config.yaml
n_head: 6
norm: "layernorm"
rope_base: 405000.0
rope_fraction: 0.5
attn_scale: 0.276
weight_decay: 0.088
decay_shape: "linear"
final_lr_fraction: 0.02
Each number is 500 + 25 x the weight over its row's rms, rounded and kept within 0 to 999. Layers, rows and columns count from 0. Numbers have three digits each. The size before them is the row's rms in percent of the matrix's.

# layer 10 MLP down (transposed), 768x192, rms 0.135, rows 563-635, columns 96-191
089:530521479467535484516456515520468488486505506507506510503478454496485484511494481457497480525505509518496522491469501482479473519504480481485482529491493529514564519476508549545496542503533510521511526528527541507493484531468478521463503518467515533485484473488477504496516491503540509512
099:495507521523481470534501496503498472479488475526519519518445464493507480498508478509501501513500539480500485486535486515495501498519500500498500495486552475508461518516481482521535476512494479527545497463513551517525512464558465510507498472483495511528498490494449508518498482478464492491
104:515548479515448524531508522461493519484497517536510524524501481477492471489498522516524505453542493503500484478501466476522500483515513529468476539516482494533538497491481496529501479461508536473488503525482477511482504452474500493545484517525453471524530503464479486550492543498511532510
094:513486503529461497432489504466521500534470529521534466513550474479529493495470528487487474543504505494525502504516477529496474518489510499482528515526464543554481520495491482496497530515530517506452514490546461484444549514488502546512497492473479514465449502515461495489504486520510502499
097:501465465526467542536512512484499499483522486556506484471480469503480530515478522495552488488523526536494511486480535506496516515537530494524481535482509481497500491498479473485515468525541503493460495473493522506530517477507509529508505520529517500478529474481505483452469486484492480495
020:521499470519506459511503475507479446487529543538458468527495531561513456566494527507532493510508538470462467518528491478503500518512483506527509482538454470454511496528454434510486496455490463477511482496485488456501503502520501510496450495517479511493495514517511499472499512480509509512
103:507522479508444528512538477471488514446510516526493461498529495519534485480459539513517542488513484498483518516546507532505549449523521453468509510503485468521507478449479537440499498499519467510486546469495549468483473495497499522492523514494500505473467474522517534524500497451542517489
093:502525487498506480420492486502466503491519540512526534546502484502528439512462459543503498491535481543528476515428473467474515514508485504495452515534476530509465447483504474466477493471476548530510491476517542533503477524504487503486502546503496508483490506493521488515526463508514505519
097:538522513476520475507503475502518491500522523528470483503501495459494512527498479482536493484508467556455509476501483491473499442519495529504490485509552530482500466509470515550472503559479498527462534538512469479492457506502429518510479495503503462522517511478447509504490508507521546525
103:503489515509512453513520460527480455508499575525489517476500495497495514495530545460497485516549473538472485510516505522528520491526519473485555484467515532511486555522495479492480509524494507530494519487490454449486481479520485493495487523525496491467515473482547500575471508492503511545
092:453523488476463481491482514502512493503476544483567505481500520528493494524498490515457504530455504503508527519503533507486541523551467461497493547486489494481516515500506483496532511535423507527481523506487484490496465510479526516505517496540486477461503448484515521466510508450517528496
106:486483470496538469523518475562506484505475520470536513504523489506505527493476476466495488488453490499514482497493520506515495492528530477506540513493504479505464553500504517500487533504508475496478513459519516499486493488499479486495492529522493498480499488497471484544465489539507491500
115:499452465516523501478490498538531464496492469457504484455491475514537510536513434499446499549544500481489495497503502492531521536496509541509532526498489532490489528520469502500508525504475480543503526504475482555521500489498516505525497504496499527489491512501470511491504450474496509497
104:470525517482443486518466509460491485483470500531500496458549498494556498489471499481480508551515484458515520505459490464540510500454491487498464518512566500468473508550472524476492475515531528468540551432517499521481540532506498537507508495521492507501505515494486524529463498501491518501
112:505517507492497517526512547501485506484469464484545472508520498526464488548483484494521473479490503470541479524521527486517528526541487519508472494486503511504558514477444476459491479468522471501497483511467491469469451487483554479543524524505532454551483502530483564502439478524441466504
092:461478537514483519470482533514494521505485527468519496503539466543483473479550517532503481499472502521585532489518503488492477475492507522434496536562478482491493499488517471509523535488507517506477511431526489467470502500501512503474529509473479483521501479511528495514502451489466482489
097:460473532478503495453501463546477478503466524502494525457517474513506510467475506502531536523525465534474470506481456516465537483471470507507527498503466494506511540522469490484494476450521482508511525507495554529492510510511478477518494511474502508493447509510550494539505511497509505565
092:509497511527534533523486483562541478483535501496525486483473478501557511471499501492499497481543514491548461502497513473483515496532484467491486520483487499509516534441539470503480494485523507504503468490526500489468505456526490510522516497473519517499503473503497451514473568504502525515
105:505486495495495510516506493494481532470504451507486484538497532484513593501476474507520480509485502434428497487531506517554529460511543513472492521494514506493472506503501466507501511484494467492505453474497445471477498477500509503473502519505480487482504512477538464512520530505488447510
107:457459485524491475523517482500499504500479504512510450533470508528453496521488500507531484434502522501478491487514535490522497513502543465444513539497534492482524528502519509485508499502522535509473503461567518517496521505488513500520493537473509543488511489486460504495519500475479555505
099:505442463501491519472493487493600534489486502498510460486498514467497508496481507490494481502552579530489535509492506463485480505490477519514508502489515478493515480482511515463515489503508503488508476490481456557540502500482523442482491505523539503494514522448485462521482523475483469516
106:498480508494485535471522498468519496489494520486513526489478486504468486517484504534511537497496462502511511537470526519538471492490495500563499472470480488463485485504523519493528512477479517507530418493488501549448521530488528584439465505528501471481504466474523483510519465508536528511
120:515546488506525419518509508459486459485507465494503491530492509457516516507503514510504514507515464527452473564459505514510518495509503448506493500479517572467473492519497524518491489502472499543528522496525521486467467493494509546475483503455578478516515540505452529488488536526498542480
107:523510479499517498503497459506523534521489457498481496502496453462469501487528502531531491512513504511517531470528484466522529475512429502465473493508510477511530501505546450527442523504532480522527507512466497514493541499544517494527486475519495499482510514517512487485460502454518520499
101:505476484506463537450506472533455481494501536521513502498491440516480514486431503549496507480460480499549510482511512483475526480480553506509482508491504538486521513521484502554532499493467491494494469533471507511467434486500496481504499498491470526511489478537489449528478491535460514474
025:507510515547482525501483512503500515515482532528515485479495497457562513511465470495527490460515522505518436489539532499510513472499525510541526485469527470473394542514481492495511500498472452454492516467476490508518511493490502468489514506492480468524463531494509513470506509505511495500
100:504539539526505461536487510487482501508525498503506485529481500481530502518519445465489504443495507455498537505528533481513538517500509516528464506478521462519474482468522473487510503522493502505485509504517508454498458531520508485528548500527447494531508485527505466537483556512477442476
094:494521506512466520509449504502502500520496442500502500453453476536483448518495503498469508502448499467517532531505521489525503519502457515522510533515499527499502492515492458500502519532477524502511547438514491466507536516512531481465521457463530536513512544482480524513515453505503534509
105:513464485493524475497519489464479518496472493524479484555487542481524490510502496521525553497497446495503526514524462500514525478478483495515555512481520532444519465475480518522506465496483487480536480518512474477468506514491509504482487507551465478489476482466521504488519529495567517514
090:516471487554496506525479522516499447543473523482461567493488537560466528464483533496506573457485462509481499463538518533500502447512492493552522482454519505501524530541493509513505515537508490515526528508468449485506476507517488503484521494478494482480508506522468509485478465502490487492
109:486502477471474487504517493535471491513501507484485494463519489485517476510510525493521468497501513485508488509496499513531447482528478478497512497473506494521526486474504487439452438516520487477486517510493427508562489500550485529488531560479491529458507534493511495486472514485480519496
098:508473532508514461497480498534509481512519484462463526454519530495503530492489483477480491478479541474514497500459517516508509520521471500499476489540546466543480516476476523561517494502456553541492443509475479500554515561509570506484501467541509525488502530510505514504482516456502492512
105:479480522549512444521478517544498534511413530462492451505489477512499532512511458535471465553522503491507503479527471516492467499513458516494518514466513497507505473500521547481479521467517486520509541475488482513471558512508513493501499510546478538502482465504466480517476449476563500499
108:490507473503489469497498498492493495507500504526499534521484509469453499475534494491497494543462515498519533466547497494503508497470478463473521534549520468504524531498482492522483500470471479513501521499487501518479519501463532530531486489538458505457513490494485523474470516480511539554
107:511512500509454521532496499532478515489471467458494491516475505511490493516515498513523532520478468491462526521493525493461485509494512503546436470470507503475507495482498523504526459547494498473537499515509525497491495501500529464480503476512514480477505505469495534505514544463526520469
104:496482491514516485478513535489559467501535527473476494459498528457494477519496503479502557480491520494508498515462535501472525527510475449479486495521536459504517490484510543512505452505498504535487508460533509510510509510502488477515470502553521489470514470493495451495559531494485496511
104:499531508513479507482498492514507505512523456463489488506524511499523543477537547491499483484510500496507480489497502489491480511482522517522519483525494505485455446435543504484478530497471475488546493468469492497441544526506535521514473492494495520527525508517508534448454560536513488460
104:494461485519490543525536531551510554488466490491530491479495482489509492465544522532499468479552538497536481496503515484501522507465546468476506511477530510523479522520512482468511495479529523490513515485467499505471513511482495527490531547479504522487473508533462485519432504509474485507
103:465478499487510528536464462528521536488481490515555500559503472492507476548460550503508462475432563531519511484484468514508510443468481533515501469464489513502478503518486543515503497473517466469513519456477543459494497519495525497489525508461517518500504455492497509518485522514501494455
117:512517469486505544522538480493552485484560487494519498506517492453483516499522511517474530495501536555518495491469521461491515448501510516484491505520487492500481491539490493452498519475531460500516515468519504450480509488493516499501523497514513497498471496498520506490499447538532484511
111:467499477484509495522544473566483487522523473482497515531503476463506434499478527509512506536546482478472475491481500476460488464508454489547479467477482501485482456509511564515492516483483509511556452495544474512510490506536491519483472484468480510534518575499492471463515451510505488552
107:476507487460472464526483535512532458448481521488478490533531572543520509505469497520468492512436494530508491481469499501496457507512498511528508500541482488516508499482496472508480476562547549481474435537516477511537487537536501524544496545503460498509483467514476514508500519498489516493
101:486501468497500528513495505511496495445545499512579519491440500490508526489486510482520481516452467516529505491510529486499492493503490532508505477505514533492523491486505475541459494523461529481476526504478521497510515529545483547457475516479483499500447505506493532499499498483484504517
114:562522506471468489451468522512555467535508519479493468509527517485518467480490504494520500485525498487472545478519493506487524478456489495517481465494480470528504557491514497517518500465556547460510513470511488527512496499523502524418482515530518479467488445464513482507465484487541514483
027:494505473537550500495490486478507500566495503517514486497557523501463475484507488463515444548506516513498513489474502474507545495496484494480444477540515508482531508513500514528465505573488499494455492481465519474489528488516477459533507518507488469528536492527493495447523534503476515504
103:510487500520475475488499530509514500500515457553466550598517508504489474490533505483514518460460529507499501512518501447497489510531469516462544527544522468495527527518507511485516468470530507542476481527501509524545509478494493469517521505524485519486466497477523504461543496469492557503
107:546468498482455511494472468505502424478483466499541464504518436513517518488457494472531520532491472515494479483486478507526502456504543496504535504489497560484515478543531526502463454533511507462507490460461485474528521456485507478504518515447484479504524469496475534484511473502498480490
096:446510502471492508517448540522520488532505542503540455473516507507515479517490502493492493468527488465531504493488523439493513513497467474529467517504476473487549508493511479511494478461481480483484459503454483491562502442524548507526513495461491497547504514555549526486490459487516466497
109:517530456513494471498545497486494504505508449500499528498460539457500491483491538505521553529502508517517528524484479480483525470493556504491513494520475507506547480512479497481498493510496486489496477545470496512537502497521514495487523491534480554504533526475495495399520538466493530508
100:505429509490483514525510491495528531499536487559545524508488526489494523507482442570534434500524492501532514442507492483441498537538526480507531492500499499525500517520485463519496534482468524507474539473510480475475470511524496500456496516472512439478519457467494476474483485498488492536
106:527483492464540443541512509480510500514526463498505521511473464493555513472517519485478510514427496506571516499496557514502542516503475522500525524504509464515525486524494503473479510490515522514476498482516473516457494525517463446545473498482516471488524490507504499512474546496526504472
094:509508520494512493495492512459531463504429482457505452479480458472526470515503478459507485517508468511516501450506523467564498520552514480516504513461525512479488480488504527499543526510515558551507492479489493508450493506516503540480526517534515511471534499513519477488522480506524470542
099:501482487478540521506486515457521534530495510496475487510498457532508495430467494475497439483502495504540513477477504484533488472539490470470521485540516499509513478500490491503502540493516488479499489476484538492510521522524500455519473530474505476528540485544501457500513477487446522492
099:462515508455450486529439497535501515492519482498538496497506523510493508466507507524484498471468485520456512521536492481497483464517509505509456504517504543493505502465481534464485526476519493506458481482464501497522493549502472502473549528498519437497559512523502498535474529477488501563
105:477513535503516470483512491507510502504492474512524486523493509492557516489485524521478520493492542526492432541452518503494487505542486519500522469504493540474462512513498482490471484509555529477498485538482499514506496510521505490538414504461464512536500533498481459490476529547491503500
106:511549511482509503467482551544501480453452504515503512505478512501471487560478549501488521518508488521551495497475508474492516497464426532501498541480503519508481473489514487494489499499470484487533474497519509566476545459474539479485486555468523498532529476542506487499499484486498533505
100:457523461448497506539500515534498518464520451524498501497482474497545462490501523540559491545487512534487493489526502531484493448503510505483549513507481525516530534486534466499540495505522539495532499504505493480477473492500452498492511558467523502473444479458483499524481499461533480529
021:519512522460484492482493530504473490552453534473452501527477503520479472443506549471514495497508511500543515530461509510504474482487479508484502514545480535522467507508451452469532479501527496519516490521507555467450523497506516527529498488455492527510509539490485544499494505453506517500
095:532544560503475544477506499496504465546497496485477478470483480523509516510494480463472476514450504539506462519512509450510476485541473487503540490515469478506477503509495501503516506494478535531510539447498471513489496479475487481504522496484505524469467496540475475491512485481455516524
098:491501513481517457463505474505502479489497522507496490471506514491507489481491471479509474490495498476479495493496521460497533517459499526545511553505485486466504464519518505483510475515537500480529503545503464444487510521491495491505518501528516484508516480500522519509480525492549468506
105:505517498526529496514450517490484516471495469473493473522506537513519468445522455499447526495509479536494472506494499515467484526487483521521477460513485525467453534521530490487494492514505509548499451486475520539501508489519523478515532495513530514490572506424498528564543498535488454512
105:497507520538504477468460493492521500519497466525507506494464527492492502463473499506472499518499510533487464470491532495511515508515534525490529541526472496494482487470523547508506504533498521480497488475508508474483503539506478497480534513467457499474474495485547497545485573498518461481
096:478472519486437486475512498474532457514502456471493525484501528501518449495493528491464512483478535480490490504514549480516432526481494489484501502493510500549446501537475534495490513502502553538528476543526490521495518564528526508482496458466474537518518484541463479497543504460492478482
109:487483495469458493537517494484496483466531521482532487477486475472491521479487470525512518530510514507511468511497527496521503479476506459524528478489532524502496524579493515468492528464483504511482515545520482541465545483523486490484497500499530475535502488482519494570495510479544451482
094:494504503475473451450460496519466501492475491470478503536512459481476484518522541509475537492495526512498517515495462494517486452505444476493452501539498484512479469522521516538485527547511510525465527510550526517461490497513516479510528471503471504464523520499495505435526471492518520481
089:502470499521512497454472501503492492492537500514482457483467451503511495520483516519496488504526502528522534531445507478497497509478497502468537500467492489515501502474505510472491489512482478519486477472523470512574499476524524496501502504481469516486463528512520548459521482499495505497
101:527500467518479471485499474469531491486440468498479503491534462510481488522487499439510513505486462550499474501555513470460466494558521494531534515482498475472519445482555534498474496496496516529508477476510518511516504463477497470521523515552514528481511487514503483452520553517493479528
104:536497499528514514511485457480495461502493519532529466509507518469569452535532527498490438516486503516509518465481495470531506442544491483506491502525484498493498485489493525538474547488505475499475499537471500537455514495511471483508507472516507451513508466489528508539462475514466505497
106:504499506531479523508480493527505536487485530519493493451511465489491470496505492520540471501484559481539510535473495463480497520481482502503490500535468497512490481501512496548474484442514499479482470473502487459541460529464525539530544493501494506499533517494503495536468489547539459475
103:520533457477515472490435525476485526484495515486506514482509519487478522514460510509457542469515478481514508519446507480482519484489480503498464450497500473515457477518478494508522560511499531522505495495502522477492545514505500535444514497503503518509455506538472500472543505457540527446
098:497470565522493495478540515535477474475502537491573463498498516486532554515520501494537482512469485513477493464519522475461517481503527463481497498501540495513527498535518455523445505493472501500484491469456493498527528477502506487517520541516497478519517496479516500483517481519556542453
103:512478487518491478571539496562523521469483518534523472482485437481452467503480531511480524491482479511500493450500520509511508455468463529498515524485527486520499509535485521498517488509500494488471514532485503520478511494539523510538498498547526476505482495481476544516485494525529511507
026:504524449509505429501514519536492480537554492548526470541503499515451529470513485520513472536492479502495515519521475545480499426505496471554511500531513504477518485520517496495525489492514527548519490535484509516489480471470514529493497504502509523483518510465485498499472517491514459515
# layer 10 MLP up, 768x192, rms 0.144, rows 564-635, columns 96-191
098:506527478536495515487529531515446499482508473514490434480525498519476529525523482522507496494480499497493517530500494556517531496460507473480483435519534531499482497497472487487517482504458504524522500496535482489549541501500435516487493499470514515486520511478516501463497493489508546530
106:492504499494487510528506503545510490475504508467443487493517526501503496508525514573432493487518500466460496514507457476447527505511485502487493489489528454493538463506463537528474464464508498476513477505530550500509479499491486481459476494497514503496472535478498494508467487532499523490
090:480514511537505541523511519485449529496516496474457531501527512518482528535455479529499494498508458502468492521514574532502518496495512504474485482507518510490546444536458476481482453503503540530472511468490496521519495505499469477469483492478471497461527502500562498538442541475519487446
094:500512486478523519502510556501466502533496497528434473476518487506547482514478486475495535525508475489470502562503549472513474521508506493492512520501530521515556470491479516504516509471478493480495502498451553521519481491477492511464520521493465507522492486527470476481491523491529523517
031:537505490471522516497520507481471528479512452475503535470458480526495508550470474491488524492499452520460494517519488508493479516478548533498472482481465490509520464538493493490504460518467466483519503495496512506519485485495517498490434445497475510536497506497504509518500492497472536444
102:487504461533490476469544489479532478471471507510476487474459471509533503515517505514507489486492455528486521535543435497436485503530523472443501503499475520552504444497473480492559504532484474501474530479531544495532461512502488534487514494477479530501525472519503521525472554479494479493
090:495488500514503491513494501480533507507478503490475480512513499504517484485512544498514471519529515476484492514495477539526483526515501525466484497524469518528494484465509514527511505492517461501520512475531522555492505490533508512492411523468513483563519515525594506576503485518519540487
097:481511535452513479468528491486507496508515511509434562550506508505491549502411500505506488516527499541493481530509499509484456505534503513421501496505499489512529501544473469465500466493445517498457501498505518485518494447485497518434531506520503511476503494594496490532538490510506531477
100:529536503436534475477512493492501522502526519521525512465417505464483496464446502464496497486507528474485463505492513527497521486485486518473497545516470467455496506498513491483461497499475488471473543533498504509511509483486458534505515498488515503545500469513519530488527481526467525505
089:480464505536545471503493536559513531488448519482468469467504506506482527515455479499517496535515501424507524535510485500528491493499484494482467477503503491532492489503465475465530502509490473495507501482513538496510497469519529474450480529516464489542514497535546488497502516509511468529
109:483518519510510480504492477500487496480525430474513486508526497536463499492539478518460526470476469491476468536525489494486518510487514478502494462465491491535542481523534514468472500475501448526498492482503496490520497471470507498478448501452546520494528557511473471502494510504523538496
112:536459509495500492483482538493500511509525493461518503501491486496513474488501512491452556499495448473452480493551529483515515507469510532489515460481513525506473496519489538490479476479472478504479478497533526509527472452486511516528473495453535487505473528535523479497523492495455518475
100:491508547519490462517547537472502487495550496498455486473497495466475519565490541483468516504483487497469484509552503534528477502502485508519479457504486472482486516472546540530500493492502523541507453505509504514498515463496473469523527493532492477511527508519479518533481508502533452519
110:508494473512505501488525504471482482501500544468490476519470513535498496463501514488551534502534463521521441504512506474472496558519497498496460478485480491514503519485492505505474477487470492523507475483483491487526522463504467523514493543509462522541528495498508523513504447491490486520
092:501504489499464483484520501486476489474502496537487464536466508482507544503492521506544510503532509490496449537550507517498512513498506505469482482527520478509474502497509549517505493452461549530555494492498492454521511491446503536497533483492488508496477515505493517503526492505470536528
097:517486506466521511487496493513488466485505494501494522522519515502488550508442505479536513534498504490482471520503519502502475529478490521504510514454501519479527499579496502463523522459435508491501547501533515472533497500515447519486505436515492483526491475495502513522520493516473517505
088:486471502488547524464495571527514488534477505510477500540461461509465506467473523504517478487504481497508484523497510469441476527526520497506534487521482495522534471514493452455496500474498528491542494484492524534462485502510485496508501505419423517505483518503495510562527514497477535488
100:512526489492496473458543512497501473462481458513512504487439492489568528515507473512494466503543483450512528515516503481476524479510463515471493496467485526487539498550490494485460509466501479473488494503559483531488496460499475504460497500513472561501501488517502484521476537522466534500
104:540496499507497504492521510487524491512515527469515511468478492501499543476470499490526479474534475501509517524479522500528492510501536484475495473475511525475553475528496482481470496509463497438498498503521530511473501480502487419463512513450476525506510457542495508496505506518516493498
095:503454474504487537517537478499490491484523510563523495472481526516510486493529502524518479508491522466505525544499517494501478537446534486472468487516477476478481501460501492505528521508482503451478514485467512506514508509515474482523519480472491572494495495533521505536487486488503534491
105:481528500541509487493506555458481512486495509508522502483494481493542511482447545552508543474496532512503506501506534470505535452497467481475516467475438502506530500497496501452551465478436494511490510520523542504471510492506523546481487515496506512499509478491546495529503494518493485483
123:457508487505504555500528519491457537476484485451495513451514516516511532499498492498500529505522491497509488521495497504469531534475540489487465499492497521499474487482509522474484507513497513460517558541510474545478474482486453491518476476471528537483518479486517528501478485507456483491
104:504523467518512509508518494535476541441519496534455564499517490499494468504491470510508483508488519476497483504505512489484458506494499483454475485500527483492551496468527465530545493538510479444505519521546496522507506462486502489540493516497480481488490480486536561514500470483492530473
100:500495542477512490516501524512449553482538533530497466416501470568498512502472504497499480474464499528506490484503500493508524467490546488477523500487425490499472464553498516490521519497505509493495526492476516490460488495450511513510494497535515513535530516533534485547467539508468541477
030:503518497502558519525503499476518526495539502476483494497490410502463520517503464500482491487521481507495487500539475549477465530488519512490468487466471491494532457532463514503533497461503506502520548550531531533500477507505480499499486457485470532554484525554506505496492453532494504480
102:488513487473531446500532502483500489514496498497495483516495490480495496489471453471490494499482478481490487536493522501492500493479475490512464534500526480466520524504502492527491495503524509494465506523496517533555484498521481478497472506531535498485469531523504483554536490528501545494
092:476542486503500495436502548486482489497515492518522479508507514475499489478490488513449491530528516478512479506481483531514499517520538502510478479489525510493473492496461545555486504485471456485541496496473494463506501506479493508505513500516495499497467571548504520512482503483512519507
109:554505447530507510489544493460506473479525520471501527498509510497499480548539506567469509495499507502503517512512500515498500545504480518512499483495514474560495498554491491456546515503445480464540460506523523488503474456490470495465465432562476525530498480507483498492485500491506486489
087:488503504468511533500540516534512479502475466508529540518494475492496462487519496499470542470529496498499498545516473569475475563490473478515483524513461494517558507530549487446462512512510524529513518539475531514484550494465488519488460498561488524488477452535491489499529510500484516503
110:511504500482505488492514519482495480507525467495526472519480506480526486491509479511505545504530523457499504474536488488520517501499517527523458469483507455494482515536477479459513445494517482540490506494449478528480524451529482516517527522473518506505495525537477523486503512531469488510
099:511435463488528529467530508511499496534488508542507543525443469569471525513526483521519458500528484484513506502489500534484489523475508529452518509446485492511533462508453496486548488475499521489502538511491502516523468517489495517486488479472496498479539472489513510493483488485507546478
103:482519534526489538477511519531520492533454482505500485466488486525471474471505491502446493504553478479464523524492473484527509522469483519507500539448546485472479489488499479500477509434509513506505465506522535493537509530518490524428485524517523545584494494494488548514543481502479503501
106:507565553539529532487501499539490550506529500487512454467513455483488499514504515527493493526481478474473525497494482492455479479457529527454507470517494525470493490493460463501481475470513486480495544526566464511482498509481500525454488501512488497517490538529500537510462519540529508485
110:496533540481494500534478501551464490503486457517480433502504428530503528502514510530489511507488492469487486490491463509488464564493523496502517502522467473485498502481504484522525520484481505504519499517526529462541512470480480497503480508544451523475517509518514509522466486472476483471
108:492499440476502530476520508457473528509516508508513555469463504551450492538513474501497497511506513508498513541454437538497488537503523506470484534492466452489493527502480480516529450438486540520491490508466511527525463525494475508507483470494447511481502487513479509487533484490458508484
108:467510476437491496502508534480466502493514488470508512442469503489513469495481467470513516494489486537509498520501490489530492496445470491488508489513477522500501475538466476509501461494496522493521523530478544522560477503502467502448489443475495506499465562470510493475498507496513527485
106:484450452496516465477549540487514503525511502513473535477445490507513496521453493528521503493548447506484503514489491507534509519442516527482493471504520505524545463520466510488544516467451505499537525504485510503545478442460499437510503484486517567502526515508497480487525487507505510496
103:527491522472499541499502460552467503462542484499491524480434445495499546522470511525486496500499499497489494512522516501477518495477473557405504498454493516461458466537506504534527473483523482490502527517486471525501515531473475516514476506490480508486488476471521495486539478527509479474
117:514555524490537515512530522476493507462541508519503486475440473575429532475483454508533484475494455493518421525503465491465499485496532514501484472497508464514519459519493519492478497494475495505486526531491551534518499512502483497520504533547512519485513511478502536491494496471456468538
111:532489468495486497521509507512506518507545480466506489479451490515523485512535495509511470481501440464455447483523467501466515504484477502449493529458520496523470469509510538518500503458474484504491533501525477478518484540476522465519486468472475579479519518567469514510528479526510510498
106:478473477504510524523569506521524512477527502507501557486496490495502517512522494494497473544482477500500466486483502558479450477492521486507484523482499507433473486508478470504460499541466521471482508513521476512491532471510491484493486495485499507486483507498498516489503448478493536496
101:537490492528461507482516484474527508516512518485509503514444507491485525511499481488473510520508515520477512534519469503504469516490498561492495502495489501525519485515474529484504523520513485518486564507509567509500493488481475489528458521519514494495508497502526568514545489501454543509
112:515548481503462523521503488501491539519489475493521501467525495504482486528520514504492476545476526502436520505492541551511503528494509495506506497511501511505487471480475485520501483542525453514500511489508500509555525469537468512497459483512544505568454502544458513474519452525465497474
036:526520486494517512519562492504420506493535494500499526481492486534480504533519494501497541482514489509475475514535520503454495561503508507507498493479494479476501459532452505482503442493490498483496502508560521528496489490479490475478472489472490528486499504524525515523515480502485512499
105:525497491498513487505495549532524515486542511457471554551500470494493535460518523503501502483482480460490480480549533499473482477529476501505424513503534470466561485549544481507504517511498508506502558521507522559477521481529502520506500507535483529512477468497528529483514454494483493460
112:498539506516499541503497513477460530509535479480538512489475477498515506500560474490486508548513521508503469484496442488484479500494485516432431494493457500525474433560493437519493524514501494493502488505481474535529507498462498474507501477539482517486521491505486536531561442514509494509
098:524498488526532514517469516575479518427476511468505523470496438503510493504528509468471492469479492461516500529518509478482421499501486543509465486504481522511499508483490451524567459499476461436485511531523484515501511446491508479527539506536496486544466504522522491504475468509519498471
100:527516525498532543502486514518486554467534494461521487511450480507494532525448529516531568475492488531459503496492427504536499451507509477476503500493488530508483490524516467528519485500507522484508522503515523519504497474469508495454511489501521527510478529529512506506511508528473490527
095:502489464507531548517532519529513481527506510477509508457512488519474513519510427531488480469552470505522516481487437488509445500506530505497505460452498512489544516479494480503514466465502449513529482481472473520502490473495482550495473495503461510486516495509518500495495523514520548509
106:499532476489516532513535478477469475501500440514477480455501492574485495549484504478485518505492494508514478499462532517505459521489507529519499496510517482513490484517518483512477488484519494515510497511508459499481500453518498505525489551474494498486483484529542521446503530549467534477
094:512504509478522520479573493529504489461486485488484519474509444510518502477513441500479502456531489522511523516497522528509536490488486478501478513505529495518482500501486478467544421507543532537539470488556476495526504529512483503417496513515499518504525537476531483516477474530498519519
107:478484474527497479505492476484479566503477505523471504492455494511472541512472489492508513502549439528516510486529528508503528511519490469524525444467488487461485517531440528520525511519473476489543513469507517509509498490492479453481463491507478481516525494497533516484521515495501537479
098:485522499481483506514505511525504481511539483471540517528486491525484455493530495540540523501489480523441482484474435504469449498498487492499523481500501517499508477532505509516488512471461477502551498523496545524516469473496469495467483502470517494466492460487498509483485502484492496504
103:519513506502485517458511521517464534442562511491467507501502472495524510457507472502524494467472496527452494480508445475538494490450468496466465508515488538504525465530502502452470489495477537503500532489556516496537475507432463539491489483517503466515479502496506492471467529511499500514
107:479543493519511482497515511470464533471478490479498506474506491496530477535476505556497530532525498553515515511461500501480510478453518531496508468451485520515526476461460555489488486510502450496528529474507515504511525526478513504486505502467520489542491514495563542508543536495488557489
096:503496441480520517519544487469483465497501461521486514506463504502463494481560482478477510483485495504504469524544511546475478509480462495495494497502519531478494508464516494517480506519516525495532470511513492495468499498506504513502494515423504495555487537481503495510527440508526482494
028:526500504479543515496541493495490532488548490462493519470477492522482531528511500494467501484508474510490494523526467560434466516481533520506468527496492438483556460506497496495510478479486484502517516508517527526516487505504498468470479461499452527509507514519517524520522464544478500465
088:522538444493529485512523528481446486530503508483463484487522461508505549495511469494470550485482506527470500541498486540510494468470486487463516556512501508491456448503485478494525486489495541501507459486546528519513493481519484520502518524452488538520510530528457467536514489516511500504
099:495491492514519477498539501496483487529497474491480503520506515497489542476501501519545485557538518508497445486485503509528521492500465543491530478470498472525482515485517505555513528519523489462568485487497516508529507479476503553455418495507496500531512495494494520508524486513503543492
108:468526535544510542545492523512465528471525456473435519495470459486527495476558470483453508498518496527472482502495499527490461511480506495520466452505501490519513488562496512484573525509458493522532484543518471484543472494518472439481481489476539508516512543486492524568478494509462493501
110:519499484539492552525479490497488553433512487510514507500501459498514481505535510512508533509492482521462501484498519507489510503457520489499505446449468454533537515528504503511494501510473468479555518529501516516514483482483496518462508498525435476493533484509478520503499478496514503490
089:517535486518512506524499483468491526482578465474503546504507504505520451528523532487485486481473521466503500476520467531487430476463520475465462480478474507498503486529485480449546471544499472522495527513492468515510526512497494461512452496484514515505479496521501509461463491484495496483
114:503464490495505559528517515537500499465562520489520521524498486513500533519480519495526508536475523476506482522468513501448475570518512477510509501488513485514516475507499516522506467512477522486494532513491565491467487427500486531520504476509456463479470479491506521514474484534470513490
094:496489496523509513515494506545500518490487473506453517482530503530467552559471461483498499475476515477501465484507487509514497524479517482474486533512505487468566510486520511485514523525501512493555512493470515531521506482478477483489514498482465592502503493503534524509453468471494504482
088:485499521488508479479520484519506536489562520540524495465511502515485490503463496483485486473503455494494495522496495487467519518522504569515473478514515522409498496447470480529496509466506497528506543524527524529485466519495507532464494481469515541470503514477490495526495483508461493497
099:544500493506504472493551495500469516413478511516492508487514481512499532448485508487500540500552483525496524509528507509483457545514472524486505496473532512490497499494514458512450489471534509499530499483508497483500497491539476420489491409497501496518491492492554505486499451480487487489
111:516476495443511562502515534488471514482500524476505481454514495556467498495484524525500511493485446504499505501531454508473498527470493495500503516428500523513567527502509524480518491501505500461498518514512495517491465455498471466507510502450501501525507545496482487556484513515463481529
099:498479462470479489490537480442519518535502516493529506489478484545510474511517521518493501507531541482495534505490462523513504514477470520476504492504498472500467478494462471516494500497484518493523511492518507495527486492520502537508519512453516504492481521559546511513511494510478536505
130:489477508480544524484517477475491488474498493444536521446473513510476499517472462510509522518520515501525495526517512537515473486514552509482473468487487474499505453473481509482509438512523520488484505494510482468523527508505461463487482504522496509493548515503521511499495518494428491528
092:483487513491504517486522464505472518460556519506525533525461500519474469489499499516510493517501397479466492529532512479444507475505483493460458507501489494487523475517458479511506528487473493507486552479489490490505453438501513505475496502484511513505514459491511499517536518520514509530
104:543539524504521505492506507483485578443457508503472499437542479539500463469464518476489524473519503491473477500499431485510500489488461499499506523503494523476512492498477488456509473486520482468499488516535485505495542523499512495521494474436530505535493531497493502566492512492472492469
032:526521490471515545501518490487469523469514498488448498510482450528493513517482452501482512545515472502492492510518497514422469487494513512462500480478451484518511457546516489474536425498462473501516502547500520551519469462471490494493492466485485521506541509535533504513511469496484515478